From a checkpoint of a small transformer trained on Wikipedia.
Training: a variant of SOAP for these matrices, 146M tokens, 4459 steps.
Each number is 128 + 32 x the weight over its row's rms, rounded and kept within 0 to 255. Layers, rows and columns count from 0. The size above them is the row's rms in percent of the matrix's.

# layer 6 MLP down (transposed), 768x96, rms 0.0962, rows 498-533, columns 0-95
size [120  97  99  82  90  83  70  92 109  94  80 111  83 122 116  97 100 104  99 120  94  98 105 122 152  86  98  89 124  91 100  94 145  65  88 124]
[[169 143 147 117 124 128 121  81 143 217 138 111 125  76  94  96 153 150 171 107 170 124  87  84 145 114 132  95 195 117 111 134 159 110 136 103 135 116 145 142  96 104 164 193 104 114  93 147 204 157 162 182  96 109  89 153 155 141 141 102 161 146 159 184 120  99 152 149 138  81 110  93 151 216  97 111 157 129 136 107 154 131 147 139  67 126 121 149 126  96 107 132 145 119  58 178]
 [170 125 119  92 146 100 130  92 126 106  91 112 159 167  81 125 177 137 106  92 108 195 191  77 100 116 159 128 132 170 130 156  56 149  92 105 111 104 124 139 107 106 126 125 178 115  61  82 166 147  92 131 189 114 120 127 102  93 118 150 121 133 162 143 126 149 156 124 123 195 130 123  99 192  82 112 114  49 125 138  85 117 132  96 101 165 123 106 126  92 211 122 125 136  79 132]
 [170 109 134 178  80 104 120 118 145 129 106 109 177 115 117  85 134 138 135 182 167  94 123 147 120  66  88 160 144 145 113 135  74  79 149 143 163 119 133  94 101 148 175 121  87  83 148 140 122 127 113 155 131 208 157 122 129 131  83 112 127 120  85 114 151 101 102 125 120 119 116 110 101 144 121 130 213  76 155 156  81 162  68 136 113  78 110 204 121  57 149  84 123 156 103 179]
 [140 119  99 153 111 132 126 110  71 104 108 165 111  81 120 111 157 124 140 121 141 143 114 116 108 111 130 158 117 117 152 119 119 119 103  41 184  76 124  62 125  83 137 124  96 189 134 140  94 157 163  71 113 113 158 120  58 115 116 161 100 111 197 172 158  76 111  62 136 126  93  99 147 131 130  81 181 119 137  78 153  85 103 205  96 163 130 126 128  93  94  87 102 133 148 152]
 [129 144 154 187 213 143 138 123  89 140 110 143 132  92  82 158 116 141 156  61  83  81 115 141 121 112 109 154 131 125 135 151 139 187 112 126 139 146 103 137 179 142  83 100  99 208 165 137 176 154 121 107 149 119 131 107 108 158 132 191 104 120 138 177 147 130 115 181  95 143  89 114  97 108 107 133 181 117 246 140 145  93 125 148 113 101  74  88 125 116 113 125 120 148  94  99]
 [ 76 157 153 184 148 114 103 149 142 135 192 121 164 159 155  98 114 112 150 114 142 100 123 130 143 123  96  92 117 134 159 134 137  71 119  48 144 177  75  58  99 128 182 106 168 113  86 148 140 168 163 148  66  61  84  92 104  81 158  86 153 136 101 130 159 133 145 145 135 152 110 133 131 200  90 156 160  94 128 126 109 136 143 130 111 179  86  70 110 136 102 113  93 153 123 100]
 [151 117 125 133 149 131 158 147 101 127 152  51 141 143 114 137 167 183 117  85 146 140 115 134 140 155 170  80 182 149  96 192 150 143  96 135 126 156 118 113 120  90 177 141 104 130  79  91 182 168 149 137 127 156  92 132 142 107  78  74  93 100 107 145 110  98 112  70 114  90 155 110 111 117 101 163 137 136  96 124  81 128 146 126 188  93 114 218 122 215 111 132 150 149  66 103]
 [116 143 154 168 149 144 129  96 129 171 152 171 127 128 149 155 146  99 103 130 119  62 138 175 154 133 147 137 145  83 151 126  86  88 131 162 129 159 130 116 138 120 114 123 177 154 107 126  99  96 176 114 118 189 136 168 199 204  73  66 137 101 182 137  73 163 136  78 127 122 190 115 138  82  86 150 118 142 114 132 202 156 164 118 109 178 109 181 154 112  88 148 145  83 116 115]
 [ 98 162 116  82  97 141 146  80 159 130 173  76  91  90 118 117  88  96  99 120  70 122 147 150 123 109 132  89  76 129 107 111 102 151 120 119 169 140 102 127 159 161 108 155  76  97  95 136  67 193 113 155  96 137  75 155 146 161 110 163 126 100  89 176 121 151 100 128 161 105 182 173 133 164 159 174 131 133 103 174 113  78  69  99 101 126 174 149  81 183 147 135 105  79 162 107]
 [190  84 161 110 162 117 100 109 150 112 127 154 194  56 198 125 138 127 137 162 199 145 122 101  90 166 110 158 161  85 154 159 135 117 141 136 114 195  71 177 143 134 106 160 121  50 129 153 200 123 150 194  91 149 141 131 168 150 109 151 109 136 146  98 180 164 143 133  59 134 131 109 135 132  92  95 156 127 137 137 149 139 133 132 182 116 169 126 152 117  99 119 115 146 118 132]
 [130  93 183 138 113 124  94  59 106  95  84 172  92 108  82 155 125 130 116 110 115 152  92 125 171 161 126 110 108 123 171 109 186 132  66 168 158 139 103 147 192  84 137 102 138 177 160 131  45 137  87 116 145  94 151 143 136 136 107 137 169 124 168  87 118  79 175 113 148 121 129 120 115  74 132  64 137 166 132 121 171 154 126 182 113 106 136  88  89  83  67 171 116 132 138 127]
 [143  94 112 160 107 159 146 148 158  68 183  85  85  62 183 105 147 175 110 118 125 130  99  91 111 144 127 195 165 130  70 126 114  83 148  82 129 149 154 129 101 197  97  75 151 126 171 153 121 111 118 147 146 176  94 103 101  82 170 132 125 163 132 177 181  97 137 114 156  96 132 111  86 179 186 142 156 163 109 122 120 154  74 147 118 154 128 130  97  82 151 142 170 143 144 154]
 [108 146 157 148 119  71 124  98 110 121 155 162 105  23 133 105 104 107 122 202 145 163  94 124 197  98 111 155 112  71 148 145 154 174 149 147 199  79 113 125 147 179  86 160 117  81 122  94 153 149 120 182  91 132 149 118 134 109 125 111 171  94 135 131 162  92 150 175 100 136 135  89 141 169 157 188  97 132 109 115 130 114 109  99  99 158 170  93 121 137 131  68 119  88 109 141]
 [ 87 190 143 138 152 102 131 157 114 116 145 150 129 150 100  60 132 104  95  83 135  78 166  84 100 164 113 143 110 148 173 137 130 129 128 228 102 107 118 135 145 101 111  87 168 100 140 118 117 156 195 146  86  99 144 148  80 126  95 157 160 126  97 142 146  76 131 167 147 121  75 164 137 144 148 128 197  84 156 144 151 134 132 171 167 160 179  68 136 136 174 125  84 104 127 176]
 [122 139 171  98  44 116 113 139 141  76 138 164 121 118  99 111  59 136 151 180 150 135 127 143  94 163 187 167 119  92  86 147 116 136  95 149 138 142 170  98  68 156 133 163 105 214 120 114 107 203 134 187 140 175 116 124 129 108 147 126 122 158 121 133  73 101 132 102 126 138 169 139 174 105 101 119 162 122  96  73 152  84 155 126 102 154 134  65 130 132 169 107  76  95 146 106]
 [155  92 103  85 171 140 106  93 111 178  76 122 122  94 186 142 146 134 129 100 137  39  93 143 121 123 158 128 148 118  99  88 113 201 111 128  95 159  83 111 120  73  91 105  86 130  50 151 102 125 151  98 168 134  71 133 137 116 149 112 114 144 186  90  93 162 129 154 151 161 108  77 134 120 142 139  56 154  80 150 110 135 133 124 170 163 117 129 161  84 109  72 143 151 162 134]
 [140 167 129 116 106  83  71 138 129 163 116  95 134  89  99 146 176 128 121 155  90 101 113 149 147 194 194 163  96 110 115 132 105  73 101  85 178 151  87 145 125 139 136 163 118 192  69 132 174 177 135 172 148 124 137 121 167 132 139 139 189 125 143 168 112 149 167 134 146 129 128 154 133 137  78 138  80 132 182  85 156 183 113 132  55 117 173 176 147  99 172 161 156  96 130 124]
 [151 130 114  98 141 195 121 120 127 107 117 164 159 119 153 198 117  93 143 149 117 155 169  92 146 161 127 119  77 100 150  83 164 103 110 140 173 130  96 114 174 105  83 111 133 139 112 142 109 161 145 208 121 112 122 153  78 113 170 149 124 105 132 157 104 140 141 125  51 135 111 136 190 160  89 177  80 101 128 108 102 141  83  54 162 138  88 125 160  80 155 147  92  97  75  70]
 [ 99  98 129 124 103 136 106 116 144  86  95 147 104  85 143 134 103  91  88 133 144  95 155 110  49  79 169 104  80  57 158 139 148 146 146 146 145  48  72 120  94 165 166  97 111 162  96 142  92 129 129 154  98 123  74 141  78 127 207 119 139 114 139 166 127 147 153 152 106 138 119 138 100 174 145 147 103 119 171 165 143 152 112 185 108 153  60 118  82  98 117 109 153 190 117 144]
 [122 101 113 190 101 111 165 144 116 144 102 133 177  94  82 112 157 132 173 105 153 144 117  97 127 147 117 136 107  83 163 148 126  83  95 146 140 139 138 111 155  99 151 131 134 152 142 178  69  93 138 197 174 100  94  48 118  68 126 107 101 136 180 132 188 116 164 151  66 124  56 180 115 102 119  94 141 152 126 136 182  98 158 155 160 133 114  99  95 115  82  82 158 149 126  80]
 [ 75  96 140 166 100 112 128  94  65 114 144  93 149 107 136 159 120 127 200 149 107 142  93 181  82 137 188  94 128 117  88 156  90 157 151 159 157 120 139  79  82 170 107 112 143 176 133 104 147 123 141 142 149 112 113 129 154 132 113 131 220 174 126 139 133  78 121 180 158 152 151 118  96 145  87 148 140 114 124 134 110  66 151  66  87 140 159 164 180 121 192  82 159 161 148 130]
 [104  98 162 181  81  77 159  68  50  46 144 174 103 132 117  87 156 143 106 165 158 145  78 127 124 122 179 128  89 121 129 188 161 150 128 127 153 115  91 153 166 102 138 126  85  86 174 101 174  94 131 127 144 125 151 110 155 100 111  51 112 144 130 157 121 120 141 155 147  79 166  88 156 150 112 152 120  99 163 150 110 135 169  97 135 208 135 100 154 143 157 116 122 109 108 102]
 [182  99 130 151 158 211 143  89 136 106 121 176  94 175 148 145 123 144 140 121 154 129  65 117  93 164 146 150 137 118 142 203 133 139 159  77 191  95 133  68  79  76  84 152 109 122 110 172  98  76 187 119 152 133 179 163 100 164 153 149 184 116 164 124 106  96  88 145 114 133 139 118 156 109 139 115 130  98 154 128 179  58 152 183 116 124  99 147 127 150 115 146 148 145 142 128]
 [143  60 105  69 159 183  76 122 121  95 130 124 193 132 148 164 128 162 116  97 134 163 128  98  95 173 175 126  96 139  90 135 141 139 162 182 123 167 127 124  74 173 131 179  74 209  87 116  97 128 102  79 127  94 104 125 123 200 150 163 105 151 139 118 162 114 148 128 132  92 125  46 156 156 111 133 139 139 104 118 121 121 162 101 140 177  84  94 155  93 119 133 141 119 134 170]
 [125 127  91  67 104  78 140 132 129 172 138 144 115  49 112 151 105 111 133 141 114 100 126 174 131 128  68 162 152 121 106 130 154 131 138 145 146 156  83  78 116 120 201 116 132 120 196  83 175 133 119 155  96 118  92 151 129  87 163 154 148 105 106 187 148 192 120 128 162 155 173 127  97  64 129 178  89 144 166 129 117 106  81 105  80  94 116 170 128  96 159 138  52 157 147 137]
 [182 156 151  91 121 107 136 152 166 117  93 108 161  57  72 113  80 132 127 137  98 120 153 150 168 133 176 178 116 113  80 118 128 205 114 155 115 201 105 135  61 128 118 141  71 125 173 124 135 112 101 129 126 155  99 142 140 139 191 112 100 136 117 144 132 185 177 106 129 136 148 148 116 201 112 121  58 147 158 130 142 138 111 100  64 130 119  63 126 124 155 109 168 122  94  96]
 [195 132 167 159 160 122 164  75 150 126 119  79 119 157 109 130 115 170 106 163 132 165  71  94 140 130 145 107 118  89 124 140 161 158 155 127 148 112 189 107 190 117 121 136  96 107 134 140 113  93 106 116 116 155 140 114 120  96 135 112 132 103 104  95  97 106 121 162 131  62  83  88 188  62 166  98 148 122  78 131 168 113 123  84  35 110 211 113 101 160 117  91 115 147  95  94]
 [136 106 113 111 120 155 169 155  80 165 120  91 135  99 154 138 136 150 168 103 202  98 171 110 110 118 151 187 126 130 155  85 158 100 155 130 134 216 117 115  89 129 165 167 153  75 137 127 161 176 123 155 173 115 120 172  78 111 111  59  82 173 129 129 175 152 110 138  99 104 158  99  87 149 113  94 143 152 192 150 210 176 153  96 114  98 135 141 136 117 140 113 133  95 151 101]
 [112  88 129 130 140 136 130 113 107 108  87 118 156 148 151 121  98 165  93 127 221 197  71  95 108 155 107 139 158 154 154 132 129 119 152 106 152 149 111 126 109  80 126 106  77 121 144 159 142  80 163 139 104 149 189 148 111 114  97  92  93  91 132 127 158 105 155 127 106 110  97 115 204 213 129 207 198 134 117 163 122 140 113 174 130  62 172 106  93 125 155 130 138 155 121 103]
 [144 109  86 138  68 137  88 132 134 154  86 134 160  93 135  79 133 101 109 206 153 173 123 159 114 118  92 109 121 125 123 126 163 160 180 142 140  91 134 189  70 110 114 134  85 135 124  94  97 143 104  77 129 138 109 148  94 110 152 116 138  91  86 187 158 113 132 170 111 153 127 177 117 105  77 116 144 139 184 104 190 193  51 159 127 118 140  79  64 153 132 120 172 103 135 130]
 [125 153  78 111 151 134 141 122 201  82 177 120  28 154 144 169  61 120  95 148  98 196 143 213  96 130 133 115 142 140 131 116 171 155 127 128 125 117 103 139 142 135  88  59 133 149 118 129  98 107 122 137 156 153 122 106 195 127 105 145 141  84  94 129  81 108 107 126 110 129 145 105 157 111 137 125 132  99 124  91 149  72 160 134  91 134 183 112  46 104 134 150 151  72 141 122]
 [159 123 145 112 139  90 115 107 163 117 146 120 118 198  96 152 136 163 110 136 150 152  94 129 142 156 100  98  98 151 106 146 152  63 143 120 136 139 126 157 171 187 135 177 103 137  90 148 100  76 118  84 128 186 177 146 200 144 138 106 165 172 158 145 140 120  94 144  84 154 149 149  81 182 135  90  89 104 130 197 171 134 153 173 145 106 169  91 106  95 204 104 156 185 124 120]
 [183 105 111 106 140 129 146  61  78 154 132 102 157 196 143  98 110 159 160 120 100 115 108 128 126 116 156 127 175 149  95 123 100  88 134 117  89 100 177  79 177  90  61 173 187 132 128  37 118 152 170  99 121  84 137  92 150 119 159 157 131  90 114 135 116 105 140  83 151 143 104 104 199 143 131 176  91 154 171 142 146 134 139 144  96 110 137 137  86 159 109  92 174 144  99 168]
 [145 135 154 142  96  79  72 113  89  69 138 103 136 199 149 159  97 137 147 166 195 157  48 123 192 139 132 108 191 103 110  98  78  76  67 114 136 135 136 159  96 198 147 104 142  94  78 140 153 167 128 123  87 121 112 134  79 128 106 133 131  96  98  89 134 107 149  88 128 141  84  99 179 139 126 123 129 136 122 154  81 143 118 125 127 100 126 177 119 146 144  68 128 172 104 137]
 [191 129 112 120 112 170 153 114 104 138 143 144 126 175 131 147  65 136 122 169 106 114 159 118  85 160 119 128 202  84 145 110 121 115 190 124 145  96 117 169 109 133  99 125 180  74 148 109  90 197 140 209 154 105  87 132 140 214  97 148  75 137 130 136 138 120 150 132  96 167 120 150 144  52  95 104 122 121 138 142 135  97 124 111 190  82  80 125 121  81 105 144 156  91 137 123]
 [ 86 108 121  98  67 128 180 161 132 114 125 165 198 133 125 122  86 101 145 140 140 173 155  79 142 101  68 126 117 203  71 116  84  84 122 102 108 176 126 107  97  84 138 162 108 133 103 142  93 159 115 101 124 137  60 124  98 136 157 128 161  94  98 114 105 103 111 133 133  84 158 133 208 146 171 138 129 113 120  58 124 173 121 110 113 202  85 114 118 146 108 114 152 152 171 106]]
# layer 6 MLP up, 768x96, rms 0.0962, rows 499-534, columns 0-95
size [101 103  92  95  99  71  92 104 112  95 104  91 106  97 100  98 104  98 109 100 105 100 115 139  95 102 109 105 101 102  99 122  83  94 113  81]
[[187 133 107 163 145 187 135 117 137 118 165 100  75 144 105 157  55 108 120 187 138 162 142 122 113 107 106 140 150 147 146 131 111 141 116 117 179  44 110 134 170 135 120 154 193 111 105 123 149 134  73 183  99  96 119 113  86  52  92 140 136 162 105  90 182 129 172 205 171 184 113 166 139 130 154  93 134 123 135  95 127  75 158 124 129 109 129 137 106 152 184 116 130 111 153 134]
 [154  85 143 190 126 169 179 166 126 139 115  88  90  87 101 121 124 164 103 172 164 138 140 100 110 172 117  83 141  98 120 132 180 123  95 110 176 100 128 130 123 173 145 126 152 176 205 123 169 140 118 133 156 156 153 110 176  60 160 171 135 108 143  90  90 136  83 124  71 149 134 147 143  49  82  99 136  96 166  81 101  62 108 154 143 152 153 136 110 126 141 100 154 174 144 118]
 [148 120 121 165 193 173 148 131 103 109 166 167 139 143 158 105  95 205  85 159 159 123  99 122 153  71 120 135 148 138 125 153 143 161 135 156 148  97 175 133 125 115 112 128 117 170  94 141 131 163 142 123 109 184 127 125 123 171 161 166 148 155 105 160 152  19 148 144 116 152 163 158 142 204 135 154 107 134 153 201 116 148 127 115  64 113 133 111  66 135 144  91 167 112  73 163]
 [139 100 135 122 154 126  66 126 133 106 100 192 152 126  92 165 123 129  89  90 122 115 129 137 179 134  94 186  77 162  92 126 123 136 115 121  63 174 108 193 126 101 140 102 101  75 167  95 135 162 144  83 159 168 135 121 141  68  88 142 174 106  84 159 164 104 146 162 106 136  70  94  90 167  91 124 160 144 175 116  71 147 131 125  86  69 140  88 103 131 156 130 185 139 140 134]
 [117  75 141 158 141 136 102 114 149 129 124  70 134 154  89 162  69 158  72 174 128 107 144  97 173 120 104 139 113 162 149 147 129  87 111  92 146 102 203 131  74 167 126 138 129 162 138 212 150  68 134 143  69 129 172 113 131 128 167  36  93 166 137 113 111 144 175  66 116  63 121 112 137 151 139 108 127 152 158 152 105 123 132 107 113 154 143 130 188 162 132 114 138 152 171 117]
 [115 136  94 110 107 133 108 191 135 138 122 190 141  74 170 129  97 105 134 158  93 145 204 167 143 111 126 119 159  31 113  94 120 139  82 125 136 134 155 135  96 171  79 121 115 115 192 132 100 152 115 121  75  90 150  93 183 177 160 149 140 187  61 149 124 132  83 136 149 114  92 151 155 143 127 131 139 143 151 160 151 122 140 108 139 106 162  85 158 131 146 124 162 135 219 147]
 [113 154  94  77 177 158  86 156 145 170 127 138 137 133  81 125 189 114 121  78 124  84 110 160  71 134 101 164 157 123 173 180 134 153 159  96  77 128 182 132 156 110 121 172 218  98 125 116 168 149 118 148 115 121 118  72 140  72 169 138 123 140 162 103 146 109  70 136 145 108 147 101 112 100 146 149 118 145 113 166  91 151 108 128 148 186  97 189 146 159 189 121  92 154 154  95]
 [148 123 174 141 152  94 103 122 137 104 108 144 135 174 174  75 128 155 168 184 207 112  95 125 134 108 157 144 129 124 134 128 188 172 121 167 125 181 153 148 107 169 151 132 149 131  94 150 189 136  97 167 142 147 154 100 101  90 172  84 118 150 123 153 134 123  92 156 199 121  88  97 172 138 149 135  85 107 184  94 113  71 141 119 138 107 167  87 110  81  99 139  73 153 138  54]
 [128 196 195 126 142 129 166  92 118 157 107 142 148 112 108 194 128  52 160 176  99 154 139 127 189 116 148 126 143 162 170 100 164 121 115 145 106 129 151 174 124  42  97 105 187 172 115 180 108  96  92 133 162  95 132  82  90 107 133 115 131 111 117 141 133  60 157 150 121  83 148 135 115 135 154 170 202 189 123 103 124 132 157 117  88 163 125 125 139  99 118 141 137 147  87 111]
 [151  73 122 171 175 153 148 149 106 127 165 129 143 146 127 151 115 153 157 184  79 150 134  87 136 100 152  97 181 179  99  69  50 150 119 141 142 134 157  91 142 115 124 195 125  89 154  88 145  81 125 154  94 174 133 110 102 158 160  92 140 199 122 143  86 124 139 141 115  65 105 111 133 141 136 103 132 167  99 111 142 107 146 168 110 143 202 148 149  83 182 101  84  83 103 141]
 [ 90 176 164 133 118 125 157 139 160 115 152 105 209 153  48  97 154 135 178  88 136 148 114 172 122 107 159 157 138 117 147  92 152 176 152 113 155 170 151 168 168  99 154 126 179  90 161  97 132 212 127 116  88 118 134 121 161 115  70 109 109 105  43 105 157  92 148 160 128 100 148  80  86 127 143  97 116 124 109 127 185 147 152 108 123 151 126 126  78  91 112  95 158 105 162 135]
 [151 116 157  54 173 122 152 122 161 178 174  98 130 169  77 151 162 133 112 112 136  99  95  74 107 188 151 187 126  79  85 155 127 109 154  51 137 162 111 109  69 126 131 160  90 154 122 163  96 158 152 162 168 135 110 175 127 138 101 155 119 140 138 149  97 119 122 120  94 136 135 115  87 122 111 105  98 127 116 167 124 112 137 133  37 125  84 119 199 122 135 178 192 157 115 131]
 [178 117 132 109 164  62 141 186 101 118 100  43 162 126 160  71 142  77 138 141 140 113 122  97  96 141 123 167 150 100 170 126 131  98 119  61 113 154 129 144 110 105 148 144 151  86 135  90 117 140 139 177 100 190 132 191  81 121  63  85 102 158 157 174 157 129  79 170 109 145 127 119 141 175 135 127 116 151 154 181 144 133  92 156 161  84 118 146 103 106 123 149 156 164 186 113]
 [129 132 157 124 119 161 100 159 113  82 149  82 146 115 123 128 159 115 172 192  98 156 166  90 109 132 116 162 112  65 139 158 104 110 125 134 120  99 133 201  73 159 151  69 119 137 149  58 192 112 113 141  92 121 122 124  94 120 161 121 160 117 141  85  75 105 141 165  95 132 195 158 131 121 118 119  94 139 161 103 151 116  81  60  80 127 122 194  89 159 129 159 170 179 112 158]
 [168 102 119 126 115 133 189 118  85 125 144 157 128 110 104 137  52  91  96 150 138 163  89  94 124 187 128 151  87  92  86  99 179 112 123 110 123 149 167 132 121 124 117 101 136 128 159 173 141 126 189 133  56  96 147 146  94  73 143  81 134 137 138 190 152 167 171 139  95  82  54 134 119 135 165  90 187 125 138 146 133 142  72 141 135 163 117  92 100 121 138  65  93 147 153  81]
 [103 107 118 166 135  94 110  58 152 114 155 103 104  93  54 107 126 206  85 147 119 160 101 103 108 140  90 166 186 149 159 109 133 189  88 103  94 168 102 152 180  82 117 122 162 187 175 140 155 107 116 117 126 145 182 156 155 142  88 156 139 158 114 193 152 132 140 101 141 125  81 105 156 104 133 112 110  81 127 141  96 103 155 176 127 150 156 186 133 137 139 126 177  92 152  88]
 [134  99 103  92 122 113 106 129 100 175  57 116 118 170 164 141 152 172 128 130 170  74  94 112  83 118 119 137 113 132 149 153  97  99 172  91 114 140 178 105  91 145 145 192 137  97 174 116 120 100 182 101  91 204 175 119 140 150 117 115 103 123 152 164 120 219 122 120 186 107 114 113 149 118 157 135  87 151 145 171 190  86 113 107 148  98 138 160 129 111 157 125  71 188 108 124]
 [163 163 163 155 118  74 122 167 195 120 145 209 111 114 128 139 143 135 103 190 132 185 120 180 131 117  80  89 192 101 133 126 120 152  86 145 142 106  86 229  78  63 134 117  85  95 140 148 157  93 118 164 102 141 148 142 142 118 101 100 148  81 148 107 140 113 142 141 160 102 116 107 117 104 121 126  92 104 153 180 105 163 125 122 121  99 119  85  71  92 164 127 142  97 101 154]
 [115 167 109 122 123  56 183  82 167 104 148 101  90  83 116 149 106 135 140 112 160 136 111 146 126 101  55 130 147  51 149 117 120  95  98 152 150 143 142 158  60 188  44 173 150 139 167 106 162 149 179 147 103 194 154 110 184  90 131 133  90 173 147 122 105 116 133 111 146 133 169 116 130 137 102 129  99 124 169 111 104 147 129  82 137  98 162 179 139  98 167 164 134 124 160 111]
 [121 183 154 118 170 179 175 114 153  72 126 154 133 125 155 133 108 199 155 118 145 134 160 156 164  97  77 202 159 146 107 136 109 159 108 144 118 123 160 211  76 140 130  97 162 127 122 174 114  87 101 161 116 128 116 135 107  47 135 134 148 151 156 122 154 131  86 107 167  93 146 123 105 101 144 116 161 134 167 176 140 101  99  75  91 101 118  98 110 170 144 142 194 124  95 191]
 [110 152 164 130 144 110  86  92 115 193 166 197 152 135  99 169 155 113 143  36 111 111 106  89 132 167 179 149 121 147 122 102 147 140 130 111 159 165 119 114 152 132 163 114 103  78  58  89  99 164 161 137 152 189 127 116 163 123 113 120 151  91 137 162 137 114 125 149 185  92 134 154 130 140 181 153 137 116 129 100 113  64 106  50  72 171 137  96  76 106 109 116 158 155 115 107]
 [ 95 116 105  67 100 107 127  82 115 151 162 124 138  59 140  97 168 149 112  50 115 158  82 158 139 114 113 122 131 109  97 110 142  89  97 114 178 152 135 149 166 178 192 118 175 147 152 108 106 115 110 159  90 197 176 107 163  89 109 123 167 167 106 122 124 173 158 123 179 122 109 145 103  99  93 154 125 172 136  67  95  99 117  84 131 140 148 163 137  94 194 100 153 146 143 180]
 [132 139 111 141  93 111 103 109 137 163 122 124 121 179 164 161 125 133 164 103 189 200 143 112 100 160 131 110 138  73 147 189 102 134 139 138 141 122 109 189 154  94  61 176 172 146 160 118 130 124 108  94 136 154 167 157 124 155 140 117  49 151 166 157 187 112 137 128 156 184  60 129 143 131  86 115 128  92  79 101 151 109  95  67  80 195 103 120 131 118 157 124 148 104  95  94]
 [137 162  84 102 148 123 157 131 203 177 113 120 150  96 155 124 134 153 163 127 110  58 139 189 124 100 142 162 186 144 122 138 171 168 142 132 108 116 130  61 208 162 181 160 162 159 155 120 176 148 124 131 109 154 136  90 130 112 184 154 144 112 121 140 158 169 172 124 151 157 214 141 113 101 171 157  70 134 187 102 144 104 145 136 100 105 113 168 138 105 150 137 101 158 124 100]
 [139 105 142 150 144 115 168 158 160 161 173 105 117 166 187 110 108 159 124 123 101 111 143 124  50 112 109 109  68 134 182 135 143 131 159 115  87 114 116 100 152 165  93 104 140 132 164 141  92 164 143 128 127 161 130 147 137 149  91 140 159 125 111  49 191 142 169 193  77 120 128 169  83  76 150 125 137 148 117 127 125  87 112  98 190  97  80 116 115 167  87 178 121 194 141 187]
 [121 112 107  75 104  53  99 140 167 133 193 117 146 173 130 139  96 122 134 170 148 136 111  90 116 107 131 178 166 107  96 121  48 198 103 107 135 161 134 143 190 132 117 159  97  96  92 104 104 146 168 144 188 211 133 110 148 159 110 134 133 127 125 151 130  92  98 135 144 109 121  63 154 132 156  93  65 190 132 166  95  68 125 123  98 142 165 120  86 128 110 104 148 131 142 144]
 [ 68 134 128 187  59 174 177 125 151 164 130 119 119 163 110 103 158 149 135 108  60 136  93 114 117 102 124 122 131 143  84 119 181 209 138 121 116 155 154 144 126 102 162  99 219 129  36 143 102 108 115 114 154  72 122 129 169 144 124 155 138 156  94 109 122 128 165  87 181 150 136 157 172 110 140  99 108 154 129 139 121 117 168 131  97 111 139  69 123 108 169 101 134 106  76  98]
 [ 83 104 152 132  87 100 108 174 177 144 142 115 146 109 151 116 114  98 113 129 105 140 143 101 132 136 113 115 114 104  99 201  94 161 136 159  62 160 126 152 149 136 145 136 102 177 139 200 174 131  91 164  83 119 161 137 132 100 154 179  72 159 116  88 131 121  92 143 156 180  39 104 110  83  72 110 139  92 154 109 123 174 103 138 128 154  69  78 171 103 140 121 186  88 138 130]
 [180 109 130 124 126 145  84 174 127 125 129 138 147 140 139 127 209 176 160 136  99 155  87 126 122 142 131 106 149 176 108  62  84 144 127 151 185 120 196 179 216 137 103 147 129  88 100 101 112 137 169  74 152 138 165 136 140  94 162 130 128  78 115 169 106 151  80 123 130 139  82 171 150  79 126  60 171 124  83 143 120 136 114  87  98  97 135  99 116 101 125 119 158 149 133  69]
 [151  83  99 113 138 145 164 150 186 106 152 120  90 168 104 123 137 123  39 111 127 148 161  41 125  87 117 126  96 158 101 128 135 112 114 166 128 120 132 142  88 154 127 150  73 116 147 142 119 120 136 136 121 170 117 120 132 122  89 102 131 183 111  91 170 192 122 127 153 134 159 169 177 133 139 135  43 182 141 192 166  83 150 120 101 160 141 150 183 122 164 119 151 201 100  97]
 [151 121 147 114 159 120 201 101  95 126 158 146 154 125 195  96 105 148 130 133 165 166 130 146  99 142 121 190  73  86 170 126  80 127 173  86 165  66 123  72 135 140 181 102 147  80 135 143 155 140 183 111 114 136 160 123 143 139  88 205  99 142  94 105 171 171 171 102 140 120 122 111 140 140  70 119 105 158 166 169 131 104 171 122 131 168 116 135 142 125 118  99 121 194 104 186]
 [114 125 135 169 175  80 124 117 142 207  52  85  80 138 148 138 174 156 154 101 128 129 124 177 115 116 140 141 133 114  86 163  84 114 176 149  87 123 173 198 130  64 126  95 165  90 135  89 156 146 155 118 115 135 187 160 179 139 127 132 115 135 120 122 118 117 113 136 166 180  48 158 165 171 201 117 116 130 100 147 134 131 125 100 124 160 152 128 142 158 157 103 164  84 110 154]
 [146 114  76 138 128  93 145 143 165 134 129  90 133 111 109 123 133 131 112 138  73 155 179 160 161 102 104 181 150 137 118  97 115 110 162 130 162 186 171 163 146 168 154 100 101  87 187 150 132 115 181 155 112 150 127  92 139  70 186  38  97 154 120 134  67 151 100 146 118 107 111 176  70 147 126 109 123 124 151 122  76 120 159 195 174 170 136  70 154 138  89 121 104  94 153 120]
 [188 112 116  91 166 112 141 144 158 137 143  75 109 172 109 111  84 142 141 138  54 141 111 117 124  63  71 140 122 167 127 149 212  81 188 135 125 158 130 151 139 150  75  90 160 159 133 100 135 139 105 140 121 102 111  97 102 132 146 123 121 118 100 104 158 152 189  89  69 141 156 137 135 144 155 137 183 158 108  62 105 121 166 132  95 153 160 117 157 179 181 147  83 129 100 183]
 [ 93 168  80 103 118  92 173 131 145 119 166 171 120 169 131 102 133 104 104 204 177  92 196 184 154 157 124 118  96 150 168  98 170 115 141 112 130 150 120 156 155 165 165 106  88 158 138 160 162 164 153 104 130  77 121 137 123  86 102 119 152 143  96 158  93 104  86 103 116 112 115 137 116 142  46 111 156 133 131 111  72 114  51 126  42  99 133 126 132  97 152  88 131 157  98 118]
 [193 150 108  58 143 116 101 150 122 116 102 159 110 119 107 101  95  94 107  77 121 137  94  78 111 110 102 170 123 109 159 108 168 179  89  95 147 120 115 117  87 150 125 159 155 144 123 122 131 101 141 158 162 118 163 137  54  66 109 129  87 152 159 108 128 169 109  55  99 143 126 118 143 139  56  90 142 139 210 102 148 102 129 132 133 113 152 127  99 110  80 205 177 140 152 175]]